Weights of a small transformer language model: MLP 704 SwiGLU, learned positions.
Each number is 128 + 24 x the weight over the matrix's rms, rounded and kept within 0 to 255. Layers, rows and columns count from 0.

# layer 6 MLP up, 704x256, rms 0.122, rows 384-401, columns 0-127
[[115 156  91 163 156 156 150 103 107 164 157 155 101 134 104 122 120 132 134 129 128 119 112  89 132 133 136 141  70 117 101 124 109 141 128 109  90  77 143 128 115 118 168 117 136 103  96 106 141 138 142  83 146 126 152 134 147 147 120 129  95 105 155  98 124 124 158 130 128 107 185 125 150 114 147  88 143 134 148 120 174 149 133 101 150 135  98 129 135 132 107 126 135 125 110 123 151  90 118 172 150 150 168 112 106 139 120  59 108 147 149  99 147  90 130 146 158 149 111 128 114 102 132 139  98 128 137 142]
 [134 141 152 156 124  81 137  97 128 145  81 146 155 132 138  94  95 149 118 124 149  93 112 123 126 106 113 150 110 105  91 125 127 139 148 193 110 126 128 135 144 141 129 124 130 163 112 132 115 132 122 125 138 120 144 141 120 156 192 164 133 186 153 126 129 137 168  94 123 141 108 109 141 112  92  94 141 188 142 126 101 137 143 134 131 128 118 153 125 120 130 115 138 153 161 112  99 192 120 161 147 109 177 127  98 129 172 127 133 141 116 112 155 132 152 155 110 116 132 181  91  59 161  98 173 128 173 159]
 [152 125 107 126 120 131 149 113 153 113 156 134 131 127 136 148 126 106 134 112 113 146 105 113 122 117 139 165 127 162 141 174 119 140 158 138 134 115 141 179 124 121 160 124 115 157  88 102 117 161 167 131 122 118 123  96 139 108 179  98 149 142 147 194  81 143  91 118 115 151 109 163 122  98  99 139  98 106  81  93 192 161 135 176 115  77 134 121 133 153 117  92  68 139 134 124 109 132 126 130 134 139  90 123 147 134 129 107 149 142 107 155 123 134 162 170 149 136 123 112 142 138 102  95 116 137 110 127]
 [159 154 156  81 150 155  74 120 125 113 152 152 102  93 176  85  86 134 127 161 140 122 142 135 133 120 129 100 143 124 153 166 131 113 140  88 158  96 114 157 142 100 105 171  99 102  82 104 121  99 116 134 140 174 118 142 129 102 168 114 121 127 147 166 130 103 123  60 134 135 120  99 143 154 152 143 122 116 115 147 110 167 166 113 146 140 127 129 123 156  97 150  74 124 132 122 105 134 171 155 162 145 130 143 141 113 119  74  78 104 126 108 122 149 133 140 143 140 101 118  90 137 119 115  97  96 162 121]
 [124 132  82 137 130 155 114  96  99 164  74  95 155 155 156 145 121 110 123 173 137  89 134 135 127 132 127 129 142  53  95 149 143 143 156 196 114 107 107  95 122 121  89 117 101 136 175 155 155 124 157  88 143 152 140 144 174  95  94  98  83 108 122  82 138 115 129 156 113 160 160  84  67 158 143 116 107 101 130 125 137 101 124 112 137 162 123 152 120 116 118 122  95 122 134 114 189 114 117 170 128 123 140 151 167 133 164  78  97  95 110 155 121  99 115 128 121 131 107  82 124 128 105 142 116  89 137 164]
 [142  94 152 123 135 130  92 146 105 113 118 131 155 149 115 186 125 106 114 114 104 158 146 147 119 137 127 128 133 147  68 112 125 157 133 125  97 183 136 158 136 117 117 149 152 157 120 113 105  86  93 105 125 129 105 125 112 159 107 126 110 140  95 134 144 156 111 140 139 148 156 149  83 137 135 138 156 119 124 143 102 145 116 117 131 106 109 165  95 144 140 138 103 141 151  85 117 135 119 162 147 101 105 100 106  84 127 116 100 119 155  87 136 141 134 137 127 124 130 131 160 107  97 158 162  97  89 101]
 [ 94 158 123 111 121 101 102 118 151 123 159 136 133 162  93  94 118 117 141 118 156 130 150 109 124 136 146 113  96 162 125 147 133 107 123 143  92 106 117 118  99 155 160 125  95 110 108 143 124 130  94 129 105 151 117 109 143 172 127 157 138 167 130 126 133  91 107 107 182 121 120 176 150 160 145 135 168 130 157 107  96 138 152 134 185 136 144 117 132 157 119 130 142 110 126 104 110 139 113 106 117 124  83 139 133 142 137 170 132 105 116 150 117 115 192 169 133 111 118  97 117 122 180 156  94 150 114 116]
 [123  99 124 157 160 129 135 135 140 168 169 135 107 102 142 110 136 144 117 140 140  90 118 114 122 106 144 123 203 159 135 148 151 109 102  95 130  98 107 130 111 134 128 124 155 102 130  99 119 137 138 139 146 168 147 103 178 107 147 111 157 110 121 145 140 127 150 120  97 135  82 149 128  95 146 135 160 124 168 103 177 114 216 111 128 125 128 124 157 136  80 111 129  73 110 150 103  80 148 172 148 145 120  65 124 155  86 136 112 187 162 107 133 113 146 132 134 118 115  48 151 146 144 103 136 132  70 115]
 [ 80 116 119  89 134 121 124  99 148 110 117 153 159 152 146 154 134 130 131 117 138 150 117  73 148 116 129 151 100 158 143 115 148 143 123 104 153 139 101 112 140 130 165 149 140 137 113 148 139 117 132 124 118 110 126 133 150 117 121 128 110 123  98 124  83 144 127 145 186  66 110 165 137 154  75 142 140 170 100 125 116 123 121 151 117 111 139 127 106 131 110 158 125 143 137 125 122 126 130 128 138 155 122 110 130 163  88 135 164 110 174 136 110 120 146 177 106  99 109 142 151 108 138 115 101 149  74 110]
 [ 79 162 109 137  88 132 145 171  97 128  84 120  97 131 131 127 154 109 100  95 145 142 138 135 121 103 164 103 108 115  93 131 132 126  99 168 128 108  79 138 207 125 127 160 147 154 126 129  81 114 117  97 129 100 170 157 129 159 101 149 105 123 179 127 127 140 126 120 116 100 119 102 159 125 130 132 140 124 184 148 140  95 106 141 133 148 161 161  96 112 159 118 141 145 129 120  91 133 131 131 108 135 136 111 114 109 131 148 103 147 126 147 109 113 112 123 121 141 156 122 138 116 171 159 113 120 186 176]
 [128 122 139 126 113 139 122 152 125 168 140 162 162 147 132 148 142 165 151 168 134 127 148 166 106 127 118  87 123  82 123 150  90  97 149 118 155 146 142  49  89 114 162 125 118 162 160 140 134 112  95 132  74 121  98 107 127 126 109  61  95 160 128 125 123 123  95 145 135 111 146 155 116 121  98 106 114 142 144 125 189 122 128  92 137 107 156 134  93 150 116 107 143 121 143 116 117 138 134 126 114 125 127 166 145 137 149 132 149 116 134 112 146 163 140 136 165 129 148 154 133  97 127 112 112  81 131 160]
 [148 108 131 131 138 169 188 118 159 133 130 115 177 112 130 151  99 135 145 122  86 118  80 129 102  88  98 127 157 197 169 150 107 129 163 142 150 170  92 155 174 135 127 116 100 130 114 142 139 160 157 148 173 136 137 135 131 122 133 138 154 134 111 143 140 137 117 108  72 125 152 126 103 136 117 152 104 110 154  95 130 169 137 161 139 104 142 121 104 143 112 119 130 142 108 144  92 108  93 157  82 108 131 136 136 105 102 108 148  91 114 140 145 125 120 108 120 106 116 117 106 171 122 143 124 139 120 126]
 [114 109 151  97 155 138 146 130 163 127 158 105 157  94 134 153 124 115 103 147 150 114 135  89 108 144 134 150 121 124 106 131 116 150 141  94 153  69 103 164 159 118 135 128  94 162 136 116 149  88 139  81 186 158 124 143 167  96 128  74 158 124 137 117  66 154 137 105 126 150 120 106 148  91 112 177 166 135  77  93 116 132 147 161 100 136 168 142 127 143 115 111 141 149 159  96  97 111 179 122 149 123 167 149 150 136 136 117 128 159 140 114  87 166  79 176 140 134  93 128 137 137 135 119  76 126 111 160]
 [148 124  79 152 126 136 105 152 129 106 110  88 175 123 106  66 141  98 125  91 107 107 130 116 123 110 110 154 180 131 143 134 170 136  99 156 127 122 186 130 104  96  94 110  87 116  74  87 105 146 105 119 190 161 156 149 132 155 144 140 109 135 154 148 102 169 114 167 148  96 116  89 136 160 122 111 112 125 111 116 140 110 139 136 117 161 139 145 110 130 153 124 108  75  88  72 131  76 144 101  90 147 147 113  95  99 138 111 150 152 146 121 113 110 127  96 121 166 182 145  78  90 146 168 126  99 135 102]
 [119 149 142 118 135 153 114  78 111 140 135 119 124 109 126 114 139 163 163 144 163 137 145 102 173 123 101 132 156 150 134 131 100 120 145 157 122 161 137 105 116 157 112 112 132 148 104 120 124 109  86 115 150 135 140 144 107 131 124 137 128 121 115 140  94  97 155 154 132 135 168 121  94  99 171 166 132 157 104 122 130 137 133 135  82 119  80 134 168 160 127 120 150  86 145 126  68 112 105 132 107 101 147 122 137 110 136  97 130 109 110 140 131  91 104 114 110 149  61 119 119 128 127 118  67 111  84 104]
 [117 156 109 136 130 131 125  93 136 123 121 121 144 153 188 105 125 102 128 121 167 139 149 102 141 127 120 108 112 155 170  82 136 141 131 133 142 134 157  90 145 136 100 140 137 127  89 160  93 134 170 113 160 151 131 136 120 150 153 123  93  55 154 166 119 134 138 130 149 118 147 131 150 136 127  87 134  81 143 105 132 111 163 128 111 147 116 109 137 171 133 173 173 166 113  94 174  94 143  92 102 119 156  70 142 131 110 135 108 116 161 116 146 104  51 114  87 171 129 145 127 113 139 132 148 170 120 158]
 [109  99 150 121 118 127 151 132 185 179 139 124 168 163 137 104 111 138 123 132 140 109 189 153 116  93  49 130 135 122 148  96 163 143 126 128 138 155 146 107 170 142 124 132 147 116 132 135 144 131 111 136 122 123 139 146 135 117 130 117 135 117 117 137 121  99 155 141 160 115 122 128 172 170 180 120 118  98 119 170 152 121 134 145 140 140 136 135 151 101 171 132 132 139 163 167 128 110 124 128 132 129 156 127 177 112 158 113 151 144 119 130 137 139  97 123 155 117 132 138 137 134 154 113 128 145 102 101]
 [ 92 129 150 137 135 112 141  57 127 144 110 107 131 106  98 144 150 125 130 166 135 120 147 148 176 156 196  81 125 144  99 150  71 122 153 104 121 157 168 116 122 111  75 160 130 152 103 119 138  92  80 134 111 134 151  69 148  66 145 147  69 151 132 106 139 112 152 118  97 216 143 153  95 132 113 134 154 127  92 191 151 127  90 102  95 133 141 177 159 145 122 142 142  89  97  71 127 182 173 125 144  37  95 139 151 124 126 127 146 189 125  93 124  88 109 141 178 172 125 111 163 122  98  51 126 121 157 133]]
# layer 6 MLP down (transposed), 704x256, rms 0.12, rows 384-401, columns 0-127
[[ 97 131 126 198 130 129 152 103 111 152  94 121 139 134 175 131 117 122 134 140 194 128 144 125 178 139 146 140 182 123 129 113 115 108 125 191 153 116 137 112 155 102 114 103 114 119 143 122 161 121 148 115 105 112 135 139  86  94 154 147 139 102 152 105 106 105 124 139 121 109 140 108 138 102 143 136 108 147 124 123 101 100 116  77 145  88 126 120  85 128 112  96 163 146 169 143 133 165 160 121 154 120 153 112 133 142 126 122 106  97 160 144 123 125 106 138 151 202 124 117 153 104 135  86 125 128 141 139]
 [100 136 155 145 111 117 118  88 116 177 117 124 137 129 167 100 101 125  81 101 112 132 166 134 138 145 149 116 124 120 139 160 100 121 121 135 156 161 141 173 128 124 129 110 169 113 154 113 115 132 116 127 113 110 162 113 131 137 162 112  97 163 153 120 115 169 148 158 180  92 127 123  90 144 145 156 160 115 131 114 129 156 129 102 124 152 128 117  92  79 134 152 106 116 109 158 117 141  98 108 131  42 128 149 124  92 145 157 116 113 125 136  91 143 126  78 137 103 135 131 107 135 133 121 152  79 182 122]
 [120 134 163 144 180 143 137 118 108 148 112 172 171 123 108 145 129 115 135 160 163 167 124 103 145 126  70 161  79 110 108 146 164 171 122 169 129 134 127 131 140 144  71 161 135  96 159 133 131  77  76 110 145 141 128 108 100 134 117 134 125 107 131  98 114 119 117 141 120 124 140 119 134 136 120  78 109 132 133 132 137 143 157  83 118 125 153 143 164 113 143 105 109 116  96 161 111 125 117 111 154 102 120 107 135 131 163 111 125 131 146 127 109  97 142 102 133 131 160 168 110 122 130 117 178 106 154 120]
 [ 93 147 146 136 165 128 132 112 145 137 135 131  99 105 118 136 136 123 118 154 132 123 131  77 103  86 153  94 125 169 120 147 139 148 158 121  99  79 148 128 108 114 116 171 125 142 124  85 139 121  84 106 130 142 102 161 168 142 198 136 146 112 182 134 128 125 100 118 150 138  91 176 121 157 151 139 150 133 137 145 183 150 130 150  96 103 121 105 148  85 140 147 104 100 164 128 142 121 135 126 141  90 119 137 181 115 122 113 110 142 139 110 114 115 141 127 134 136 137 144 134 133 108 124 137 132 142 156]
 [101 124 117 118  93 146 149 115  99 115 149 126 116 146 102 122 167 140 103 113 138 140 193 134 163 199 171 107 119 136 125 118 127 127 119 107 112 148 127 102 152 144 127 137 132 116 111  99 121 106 139 120 125  84 132 102 129 140 124 146  99 105 113  98  98 132 164 127 161 121 126 134 141  92 167  71 107 164 129 100 145 128 118 117 130 150 116 168 104 153  92 156 106 165 140 122 119 176 128 120 104 124 132 125 115 108 154 154 170 100  89 138 106 153 160  74 108 146 129 145 118  51 156  96 111 137 177  91]
 [102  90 156 136  90 115 128 187 152 121 125 126 107 120 116 149 140 123 143 112 109 108  82 113  90 116 112 129  97  89 113 137 154 158 152 110 126 125 117 113 120 106 117  93 104 116 116 140 127 116 160 123 140 142 135 150 153 108 176 148 134 143 144 123  99 111 117 135 119 123 129 179 119 153 116 158 120  99 166 109 165 125 128 144 110  96 130 170 163 172 111 153 133 132 137 142 132 114 137 102 145 161 161 125 129 126 140 159 125 114  85 143 127 139 164 135 122 124  69 112 164 158  73 110 118 114 131 149]
 [125 121 140 101 160 139  98 107 123  86  99 145 158 141 138  80 136 136 136 139 127  87 130 147  91 149 134 102 155 146 106 127 140  76 159  87 146 113  92 116 112 141  80  74 125 138 137 124 117 144  89 109 127 113 152 119 139 120 109 133 135 123 160 100  74 144 101 123 141 139 157 134 124 129  93 166 110 145 113 124  97 114 138  97 176 135 155  99 118 173 148  86 126  89 101 186 132 161 140  69 114 119 119 127 118 105 155 158 151 110 136 136  95 109 127 157 113 166 142 155 105 155 122 154 149 139 139 150]
 [108  93 144 138 149 130 123  92 130 133 101 113 146 121  80 147 116 141  92 130 134 100 130 140  88  92 118 146 118 176 158 168 152 149  71 122 111 138 123 140 128 154 153 154 104 128 133  86 101 118 123 130 141 134 126 141 177 135 106 168 124 143 133 183 116 140 126 144 135 156  76 125 137 140 131 171 198  72 146 104 148 107 132 142 141  90 133  63 138 148 107 141 124 132  87 148 154  61 111 114 148 149 133 106 145 174 113  83 145 113 175 105 120 111 126 130 138 143 146 131 147 143 101 139 164 140 100 109]
 [109 136 114 124 140 135 145  97 137 142 151 142 132 133 140 146 128 150 165 118 114 129  92 130 160 176 121 160 101 150 115 137 125 109 118 102 147 164 116 101 145 157 127 166 135 157 136 127 182 115 111 122 165  91 121  85 106 137 124 126 113  78 105 142  70  92 115 184 159 119 123 143 146 164 134 120 119 139 130 116 109 166 131 144 146 103 121 107 176 103 122  96 101 158 132 128 136 145 152 117 153 105 130 126 129 134 138 117 155  98 165 147  99 107 113 130 149  95 163  94 194 154 118 139 123 165  91 124]
 [121  80 111 157  81 115  75 152 161 116 117  85 117 130  62 111 129 141 101  97 132  84 132 163 180 134 143 113 139 118  79 125 130 124 161 120 120  94 144 123 115 121 114 116 168 125 150 147 125  92 125 165 103 127 122  85 130 148 102 128 145 137 164 143 149 137 154  84 136  92 172 116 148 108 175 120  90 139 142 147  98 129 120 103 165 127 137 196 127 151  70 185 131 104 133 142 135  99 126 104 175 140 126 128 117 125 101 130 153 167 150 129 114 124 139  83 144 128 142  98 125 125 137 131 108  96 117 138]
 [128 119 102 152  75 132 123 163 137 143 143 100 135 190 137 111 129 115 140 155 101 161 122 146 180 137 149 152 119 115 150  97 110 147  86 134 161  94  99 141 137 130 150 142 123 130  71 155 106 147 151 101 152 134  97 120 150  72 132 123 125 111  92  88 118 113  75 121  88 123 143 169 112  97 126 147  98 119 133 153  69 122  85  89 112 124 153 131 148 143 143  99 143 109 145 170 138 183 152 135  55 137 113 116 161 131 164 140 118 130 109 124 140 164  75  95 111 141 137 138 121 161 159 107  83 134 139 116]
 [122  98 152 110 139 120 142  90 134  98 105 128 143 162 157 153 163 114 130 111 151 153 119  95 109 127 101 112 137 149 142 158 124 128 123 176 122 144 133 121 133 138 156 147  69 137  80 146 115 127 109  97  95 101 131 101 146 153 167 166  96 113 146 112 108  89 115 145 163 122 168  94 132 121 114 131 141 106 119 127 171 125 114 135 170 132 121 108 145 128 127 123 130 147 137  93  63 112 132 117 123 161 148 155 117 130 112  89 138 132 171 142 110 137 114 120 125 133 180 135 104 100 159  78 116  69  84 129]
 [ 98 107 153 102 130 124 101 115 119 132 162 121 119 161 107 118 118 158  95 139 159 126 112 116 148  76 123 105 107 101 112  78 125 161 157 104 112 142 106 138 117 158 138 120 105 154  72 151 148 145 173 141 136 122 147 152 156  86 123 106 111 118 152 122  88 146 120  83 167 110 114 135 139 168 116 145 152  90  97 117 113 109 174 132 145 135 150 100 142 164 126 138 148 126 102 128  85 117  74 107 120 111 150 110 140 138 131 114 138 108 120 112 148  97 128 108 148 134 106 168 123 140 121 120 124 145 108 170]
 [156 198 135 146 173 122 126 102 146 108 140  83 117 177 132  91 139  67 175 117 141 167  83 157 164 149  93 142 148 148  96 169 139 140  91 112 125  97 150 107 153 148 142  93 138 142 150 115 140 159  82 143 138 127 133 135 147 121  95  84 134 114  85 128 137 108 106  94  99 126 179 144 172 114 138 171 160 150 113 150 115 133 121 133 148 131 126 141 153 154 156 137 147 104 152 168 150 177 172 143 173 125 142 108 105 108  87 108 140 128  86 104 147 126  94 124 178 138 150 171 168  96 110  95 170 143 156  73]
 [130 143 143 137  94 122 153 142 159 127 106 129 148 125 109  71 103 125 129 135 125 127 137 135 122 143 150 137 124 165 157 118 139 104  99 130 119 128 172  99 141 156 178 143 111 155 168 139 174 123 170 114 121 112 106  91 146 123  97 140 123  96 149 112 133 131 127 137 153 140 115 131  81  81 143 110 141 160 151 127  92 135 123 162 102  89  98 159 144 106  79 132 109 105 128 125 141 120  86 134 109 162 121 188 170 107 133 104 125 156 116 105 177 164 110 104 101 139 109 125 128 138 137 150 106 134 121 182]
 [124 119 118 155 150 156 119 160 119 102 122 163 129 119 156 156 109 118 204  61 108  99 147 145 114 125 121 162 113 118 141 124 116 123 139 140  83 149 110 160 120 138 103 133 125 104 195 103 129 117 135 113 120 114 164 128 116  99 101 125 118 107 131  97 122 136 110  94 162 145 137  71 101 176  95 125 153 157 107 104 137 152  72 125 147  85 133  98 140 144 121 149 170 145 137 126 189  86  95 130 174 167 180 145 105 153  98 106  93 125 165 119 119 145 140 121 105 143 124  89  94 121 125  98 125 191 124 145]
 [161 138 132 129 141 134  98 151  81 104 184 159 138 107 121 196 131 114 143  96  74 109 155 146 127  91 133 130 112 106  90 133 136 103 151  98 110 122 143 143 128 128 135 109 124 123 128 158 135 150 163 171 168 150 141 130 116 136 146 128 124 120  84 150 126  93 110  79 126 118 125 134 148 131 122 113 110  92 142 116 149  93 157 144 174 136 111 121 158 134 148 134  93 120 172 142 131 121 123 119 100 109 125 104 125 148 154 125 152 116 101 147 173 108 124 106 159  77  75 123 120 115 154 134 130 111 138 125]
 [110 133 130  85 115 138 134 175 129 128 160 171 105 104 138 109 110  88 116 105 125 144 105  96  70  64 134 137 148 138 135 147 110 142 139 117 158 129 137 120 145 136 147 154 111 136 153 121 126 132 103 135 161 144 117 123 153 124 139 104 133 128 131 118 119 114 159 119 120 126 140 101 157 122  95 151 141 169 134 102 127 155 178 110 157 139 166  94 142 122  30 103 136 137  99 126 131 112 100 140 153 149 130 143 147 118 101 144  90 147 120 145 180 123 143 161 102 114 132 114 144 167 139 157 177 166  96 146]]
# layer 6 MLP gate, 704x256, rms 0.126, rows 385-402, columns 0-127
[[118 131 167  38  88 120 123 125 181 171 168  98 117 116 114 115 155 106 101 160 144 126 137 140 117 127 118 116 135 119 118 149 138 104 143 110 148 102 139 147 128  92 144 125  83 128 136 134 130 139 162 104 123 115  92 131  92 174 113  75  84 106 125 127 101 110 102 118 112 106 136 150 109 155 135 127  80 127  96 116 136 142 106 103 104 162  80 155 136 122  81 104 133 111  81 131 154 133 127 145  97 136 118 171 120 103 132 122  96 142 149 146 184 124 101 148 140 162 117 149 120 128 142 146 114 153 144 134]
 [127 106 112  85 108 157 153 149 153 143 146 124 124 126 101 169 142 117 129 124 148 155 155 107 108 125 147 136 148 136 137 159  88  98 131 123 141 111  72 107 115 140 119 136 119 156 122 152 121 133 196 178  62 118 126 127  99 131 122 102 171 114 139  92 131 122 137 122 108 127 147 136 143 119 129 119  88  74 143 124 147 113 113 102 158 128 124 145 137 147 124 112  94  86 158 108 128 120 138 123 149 134 108 163 137 128 119 103 179 113 151 108  76 145 131 112 162  86 135  97 107  89 110  97 153 153 102 127]
 [114 173 107  95  88 186 131 129 127 117 137 137 128 101 143 133 137  90 144 108 104 106 145 176 228 130 141  96 117 119 159 121 161 129 109  86 135 146 125 145 183 117  92 131 135 142 144 128 102 100  85 145 138 127 112 147 126 142 112 133 147 134 157 133 177 170 128 118 120 127 121 110  83 150 122  99 125  96 117 163  91 165 123 138 126 132 126 129 115 142  60 138  80 155 144 136 134 149 103 142 103 154 150 110 142 127 103 117  85  75 131 104 159 139 129 149  95 138 124 180 154 122 171 126 100 155 126 108]
 [148 117 132  72 115  99 126  92  95 126 138 138 153 122 138 145 100  86 169 105 110 110 114 118 144 127 113 135 148 118 102 196 130 124 152 140 155 168 124 139 144 108 157 116  97 108 145 148  88 174 111 122 100 151 168 130 133 136  88 124 141 119 167 133 154 170 130 146 144 108 127 136 146 131 151 144 106 112 143 153 114 167 110 122 166 107 130 126 177 137  53 132 116 148 135 128 136 131 137  88 147 139 112 108 130 147 153 129  92 158 130 121 145 147  94 153 129 137 111 107 169 196 168 145 106 128 145  91]
 [ 83 123 101 136 116 111 130 145 115 142 146  95 144 127 127 142 127 152 134 139 155 106 139 117  91 195  98 123 112 151 125 152 103 153  91 124 103 113 152 137 135 133 160 146 107 142 149 111 145 137 168 135  79 110 142 101 154 123 124  86  97  96 129 172 140 141 155 114 137 157 107  93 129 143 138 115  79 141 127 168 124 116 135 107 174 139 122 118  92 130 137 116 135 144 174 103 137 156  82 140 144 143 146 120 107 124 132 119 128 114 170 116 121 140 129 112 140 132 174 164  97 118 128 162 148 157 141 164]
 [143 138 169  79 116 121  87 159 141  85 153 129 128 114 124 156 175 123 107 134 134 165 118 131 133 116 124 108 118  91 109 131 134 149 102 123 155 137 136 181 101 132 130 123 153 132 130 116 109 136 140 120  74 108 108 120 134  97 112 154  92 137 141 154 167 139 145 132 158 125 136 114 159 121 102 106 127 175 109 132 154  95  68 139  76 154 150 109  93 130 129 167 109 114 125 160 118 120 164  92 140 165 151 112 129 120 124  99 165 135 103 176  88 147 151 177 106 103 110 101 135 113 114 132  98 149 113 132]
 [130 119 146 112  89 124  83 140 111 171 133 114 106  81 117 100 128 176 115 113 170  87 110 156 159 133 141 102 169 154 134 132 108 169 124 130 106 116 132 189 173 155 148 105 113  90 126  96  82 129 140 128 112 141 158 106 122 130 132  86 154 151 146 107 155 119 101 140 175 113 160 116 142 104 148  73 166 126 121 118 136 120 142 143 101 136  87 148 163 125  99  93 115 142  92 126  95 142 147 125 131 128 176 121 145 150 148 156 119 143 146 145 132 126 115 175 160 176 158 111 130 148 176 128 130 101 144  95]
 [113 150 166 119 103 158 134 150 144 124 144 103 134 124 115 128 131 132 141 158 109 170 100 119 169 114 113 110 130 171 134 130 112 105 100 142 160  78 140 109 122 136 133 158  93 119 129 146 136 146 160 139 116 125 147 129 190 120 132 149 138 139 109 154  98 116 132 108 188 120  88 151 152 132 174 145 112 185 154 118 138 105 178 161 128 130 139 155 140 116  92 123 125 118  77 126 141 129 167  95 121 180 142 110 128 166 133 135 145 106 154 115 143  91  96 129 150 136 128 101 134  99 146 128 136  93 129 108]
 [141  73 114 119 109 147  96 125 145 126 166 113 138 101  82 134 134 150 116 140 129  97 104 147 157 141 163 128 188 117 122 131 160 150 115  84 133 132 187 137 128 137 103  62 138 131 123 130 130  89 133 140 117 128 120 125 156 140 115 134 176 147 133 129 138 134 121  95 126 135 117  97  72 135 141 142 125 122 153 118 107 144  98 160 123 133 121 102 131 162  85 141 101 104 105 144 133 124 116 108 150 138 141 123 154  99 118 112 106 111 138 123 131 136 118 119 148 144 142  97 174 119 160  89  82 120  93 129]
 [119  94 125 127 101 117  78 139 117 133 125 147 157 179 141  86 126 124 151 129 121 144 153 141 157 124 160 134 122 101 150 118 110 127 130 112 167 101 121  97 144 122 156 119  99 137 147 119 111 112  97 111 129 113 170 127 156 122  73 108 107 136 113 156 114 130 119 135 104 101 166 109 128 145 129 107 116 116 144 157 154 129 135 124 106 115 121 105 157 140 106 131 137 115 163  98 153 135 154 103 129 106 155 134 159 160 160 113  83 172 135 118 117 103 115 142 164 158 163 176 148 179 165 148  73 140 109 192]
 [136 157 164 103 112 127 153 108 115 129 119 150 100 114 122 148 120 100 134 141 135 125 102 119 104 114 137 118 101 134 122 138 118 165 160  92 138  95 144 156 190 139 101 133 122 131 156 149 113 150  91 103  93 136 143  97 130 128 113 151 161 123 143 134  72 138 135 100  98 162 108 139 105 140 114 112 147 126 124 131  90 126 133 125 108 124  80 126 147 148 106 133 140 150 140 145 196 137  93 161 125 157 123 117 175 113 152 123 116 155 109 155 100 113 144 155 118 162 113  81 121 151 124 168 106 148 111 114]
 [120 127  87  88  84 148 103 152 157 157 130 133 144  92 143 105 134 140 146 116 117 125 142 179 151 181 146 140 133  99 166 148 107 148 108 123 130 120 154 150 124  82 126 149 108 149 133 128 109 169  93 103  91 105 153 174 138 161 126 140 109  99 117 141 118 158 158 137 164 142 140 127 119 113 151 134 111 123 142 111 149 134 120 134 102 139 102 124  96  79 104 104 109 131 135 142 109 137 143 110 100 120  98 133 187 110 147 147 168 127 113 100 120  77 131 180 159 124 107 116 108 127 153  93 131 103 152 116]
 [ 81 102 117 134  86 125  97 129 153 123 131 103 109 124 114 125 122 179 120 119 100 135 120  94 122 146 140 101 134 168 158  93 100 168 152 108 120 155  90 229 119 151 100 116 142 167 138 101 112  97 130 121  70 111 128 138 163 135 148 149 150 149 154 125 112 156 137 143 208 118 116 125 155 158 127 125 122 120 105 149 159 144 118 169 120 176 131 134 135 136 123  93 148 171 148 114 193 105 143 113 180 112 155 112 122 134 114 121 166 171 151 169 137 110 111 198  93 128 110 126 140 149 113 116 174 130 145 133]
 [ 90  71  86 124  90  89 145 123 119 145 122 127 128 124 155 106 145 126 145 124  83 143 164 164 100 151 183 119 181  81 133 137 183 155 104 121 160 147 130 198 138 134 134 120 117 120 101 154 129 168 102  97 143 119  95 127 132 129 111 125 126 138 118  93 162 107 156 126 150 143 141 116 109 142 153 139 105  81 133 151 137 176  84 141 124 107 146 129 122 166  69 127  69 158 147 146 119 100 113 120 148 126 128 112 109 103 143 124 156 164 147 157 128 136 124 124 105 115 151 150 141 120 128 133 134  84 142 112]
 [152 160 129 114 113  89  84 109  91 182 106 106 100 117 118 125 139  88 138 109 149  91 146 123 133 113 150  80 103 128 138 153 122 138 151 109 116  97 150 143 178 111 124 108 178 118 176 104 153 129 119 140 132 163 131 133 119 134 172 155  84 108 106 124 135 158 126 142  85 127 133 147 155 146 177 122  82  90 110 135 140  94 160  98  85 161  78 126 147  86  99 153 137 144 145 165 112 171 115 100  37 159 104  94 137 150 125 181  91 173 112 145 154 138 120 147 102 132 114 127 106 160 156 157  86 102 118 106]
 [ 94 148 127  94 130 146 125 124 119 141 124 125 113 161 113 122 160 122 132 115 139 163 148 124 120 152 134 142 126  69 162 142  93 118  91 145 123  97 113 118 127 129 151 122 138 109 110 138 148  72 134 110 102 125  74 151 115  91 115 119 136 119 123 134  79 118 139 120 172 140 125 103 103 167 149 122 148 125 148 150 100 159 138 120 120 139 131 149 105 101 113 143 134 108 151 141 134 137  82 138 102 135 119 100 147  99  79 162 131 111 150 107 140  91 127 119  95 138  87 167  96 144 137 131  75 149 169 170]
 [174 146 137  98 118 114 116 122 142 129 138 110 150 168 124 111 113 135 136 150 138  93  92 156 143 115 114 136 112 146 127  85 105 109  94 164 167 167  88 117 110 155 121 107 174 154 159 100  88 119 135 110 123 100 118 172 111 123 123 128 167 155 121 106 133 150 184 100 160 154 139 185 116 105 160 134 121 144 138 175 142 121  88 114 117 118  92 171 126 129 114 110 100 123 139 175 119 112  86 154 134 128 140 129 127 102 126 152 150 120 117 115 164  91 159 155 109 185 138 100 111 124 167 170 101 105 133 116]
 [130 136 161  96 104 103  96 152 138 168 134 120  98  73 123 123 135 126  87 112 133  89 132 143 149 147 159 112 121 142 118 157 127 160 112  94  87 121 136 162 176  96 121 124 108 105 100 111 113 148 128 118  85  81 114 107 149 110 100  53 130 105 120 135 147 154 123 150 126 104 130  99  96 110 165 150 115 124 164 149 115 128 121 114 137  91 149 142 140 128 101 135 118 147  90 107 156  78 121 122 116  86 138 123 119 109 130 104 173 128 126 138 152  96 122 158 159 134 126  91 129 174 153 119 120 127 159 132]]